Each number is 128 + 24 x the weight over its row's rms, rounded and kept within 0 to 255. Layers, rows and columns count from 0. Numbers have three digits each. The size before them is the row's rms in percent of the matrix's.

# layer 6 MLP gate, 704x256, rms 0.0908, rows 128-142, columns 192-255
101:134095149095139143119100128130145132162091090141097123089132110155180136147148102110180126138098119088113169132146100138131160120151141149173125145089109152147115109139123125102119174125151126
097:102180078135098123097160147100111154099145075144160117159126167150093151097120100148126133128151120063112098142152122156122110107094127112143133109100065155114120096135130161144126103123155115
097:113127109104124134135145154187095149129135129124139122126152151133098103120089157120126094117190072135117114115142162146125120130091110068155170136093101119147095176121122141128132141143158120
102:174133119095168072120074151110120102066133134104138148145146174153148113119164130124127122140177169134105093166153110108109153151115125128138101081116127101090162124086106108090123092128144131
100:133135137155147106111101186171138142099124110111104142102075151141138109114123115122133127135110168069072169137165108127104109147132089115171089111078139168170109115119085133124123131147169090
096:180136124108119156118108144086127123044128153078163100120113133126153149119107102094129120140100129117174129120145111127126161157093094169146134110136141139122108095089134115150096121112137160
102:163107130048071129126122170096119115123102106153060143145144119134128126108142121147129107138127166148143112116131116134119089120130131120156154136163111160101098148167087098132136114113149136
101:125121117124136119145138110143129162136095097145109126129149159133138164139104125177127098122185142119116145118103082115190110128115142087100107123122110126153154120124119117139127145175081108
102:145118172151122136102120192124135135130131145081121129123104138167124118157085116147116117157140121146131118137088147136120168132081131108121155133117113145148132160141172119172097099121110109
092:131127138123096141119124128118152191143128079144130083146163154135156165118172109073095139107115114097139121161156148115139143126147178093162104106143123097138114105116158141157135124156153133
102:157114166138141110126134136114155075130161131123082167120095109141103138119142107126171122122127157146142133142123133117131135142155138116140089128127160125115118114135106155126127122088088120
078:106146141128141149128114128159141124127138130160131127095113116088150115091105095122083132115114133079156085128103108131127116092136159181150132151151109108140119162117125122139150117134160143
101:105123104153172125123113086140118151128132170083185126122145168090107173120114109144102105121106125102131159175147108156077159129113147152135114096156131143145157131142148145101114156126159113
096:146121084148089141122059091100170120112109144118119127125115124115157130134141099134115166147112154163158110162144110150089101147156123160141065154153107130121158109097121147108108120084142128
102:148099093120129070162124155124189117089109152101157125149138109136130076072124169114130124115115114135132126118164206138109141112159153116146105132099134167132131099107116124114126102114149124
# layer 6 MLP up, 704x256, rms 0.0936, rows 128-141, columns 192-255
102:098133108128151143122177160095162104158161117106127163157117100114124113141151112104139177093118149122090136137120093129106133175133095147118094138131075137148098165103088111108139134160137102
096:130083129083172104144107116119092128106151136118128138139097123164150110135124103109128126108181112140125084137129110112152150174066129102089122079139078101174124133166109164125134120141128143
098:126104118167144139139095122129166131149117139158125143110122186178142135109111128131132122131170164100141122133148121153118137120098133140096118180125147107136079163101145129115092147144097098
100:156102139116116144135129157160108112125097109121117116121099166148127100142120101101160098133158127170112182135145122127148142161165136150169129112142120154134117127128096127141125160148133167
101:153117151138126147117142155089185114112106138163131096128085129138121108098128119118143139140145135119098092149143131125121137119128156114117102119113121128158130057094130149095152120164097158
096:146157150123143101130117091127104177077125069146113147139168119098139102160137150130111133136151113159127150108128110125147066123147147133068129112153102142089126150144169120104150144162142101
098:163156121109138135143112144099147121114149151149083134099112134145163108096131153135108142125080152121112111091125111085151145096137113161092123127123079091129121146146142096074117111124144109
102:151153152125142147150111091124093151104120139107166128143149094140114164122149103069099136159119167163145124123160120121134085121106128128119110148179120129123148134147141082094143101132168134
102:109158118158130126139082143118106087152156152156120176152115121099126090100083139102128147122138084103131138106109118134119122117082131127171137126121116143121087086136120145115162158152126113
104:111107117170148203132157093098151057122094156084117121129185128093104136107108139148128138168119149116139163123145166133105112100133181139139065099151109143131125091112116136097099096140168167
103:116141148119140152100126112117151094125153129162114162083098134088103112115111115144137113160094119124129139079156158081113114142136149150099188133124151148163154136090178120119144151105129161
083:128121089150112161125160124134119133101154131123211097119130095179141136136180130095116128141146129131134132103141174126154150101162106082155137145163105196162111118115138117109089193152139099
101:080150133156106099144179109116156099141123152122136123129141147130090172160122120130161127091131084193125114135106143127088162150141152162158102123143089133152074151096112124124083150168107118
096:076092157147099129143122174141138125148174151146142163139119117087147139101122133108143157132118140124129115126130132107103129122107113157115158135199157140097154051124141141160118124123135109
# layer 6 MLP down (transposed), 704x256, rms 0.0889, rows 128-141, columns 192-255
106:154127075138126090099171131110148167154096126099106084138100146147132114141133131123142140085079167133124078103118120163146146134157101146140148109143137095126122138103173136116118096110095111
096:088129111129156131114122133126148124137125104106110092109163128111136103122141176103106139106127114093143083115129158114100100107151106144140154167064153124163125140137140077120146135109098113
092:121127111140131136150132148099107073098130116124130106101120110141150115141169175114149124127092142141137135147114155151136126117188126159116096133142128125163174098116136147135095123092137132
102:107127119131146093126154145171107141156126111158117136086122169135110146130115097155168132123149167119149119145155099114090159113096135094140123098123106141143173097123127077146154140114099106
102:134119108130091135127130143114163129107093157107122104176141149151121146137156138112095151132082099154159120106109115133109145098133129127124165153145128111115121090107116114136170103104142157
097:146133112148150138118139106145136132141143145129151109115148141170139131115128114134106125136095089139115123129143114115120142123173114088116177124141108116109097141107117124144109170111155126
097:139130097125135120127171106145143143129122115122149093144152163114104115077167134137069113106145111124110106122146147140098120100125115132146101124109147136117148088131113117152131151130185109
103:152086134092168156181099121146145075121153114147158115142135119182164083137107132146130127098108162115134127106110131140114137126096146119120136124138112108140106110101130147103119108077099125
106:196146116126141098139125133164071138121148142094129128113133164138128109133076122120132148148092104101111083135073144121159094167133119159125162161157118129119131149106157139158134094115131139
103:116112095063115160157150169146128167209111137120112119128142112149102112108167109130111098105151132114132101136165118125119153115155167109196042114123127148099135106177127132129143125129132179
098:084131105149154133043113135124146195121108116139151129126109157129132142103122138126108142113095122113137142117121138133103114133097148111107184119139102114079191129092142115124118089105143108
080:101129164131122129148091140123127103118119102142096164123100151089124140123117098141135148151115140109122109135116119130118091143109184150113142128097123066114137146097100160167170111124129175
089:092124143103158128123113114148107174112129135120134165191096135116118124105118138114096103186119086095124109143125092115160125081135141075113147117113048116090135152111149103101143084098121132
102:131108112146163159137104099115100109116123169140117154123115144161163152156149141192131158083136114126132149189111162142119137115128122150160103139123110154133159113141159125136190134144089099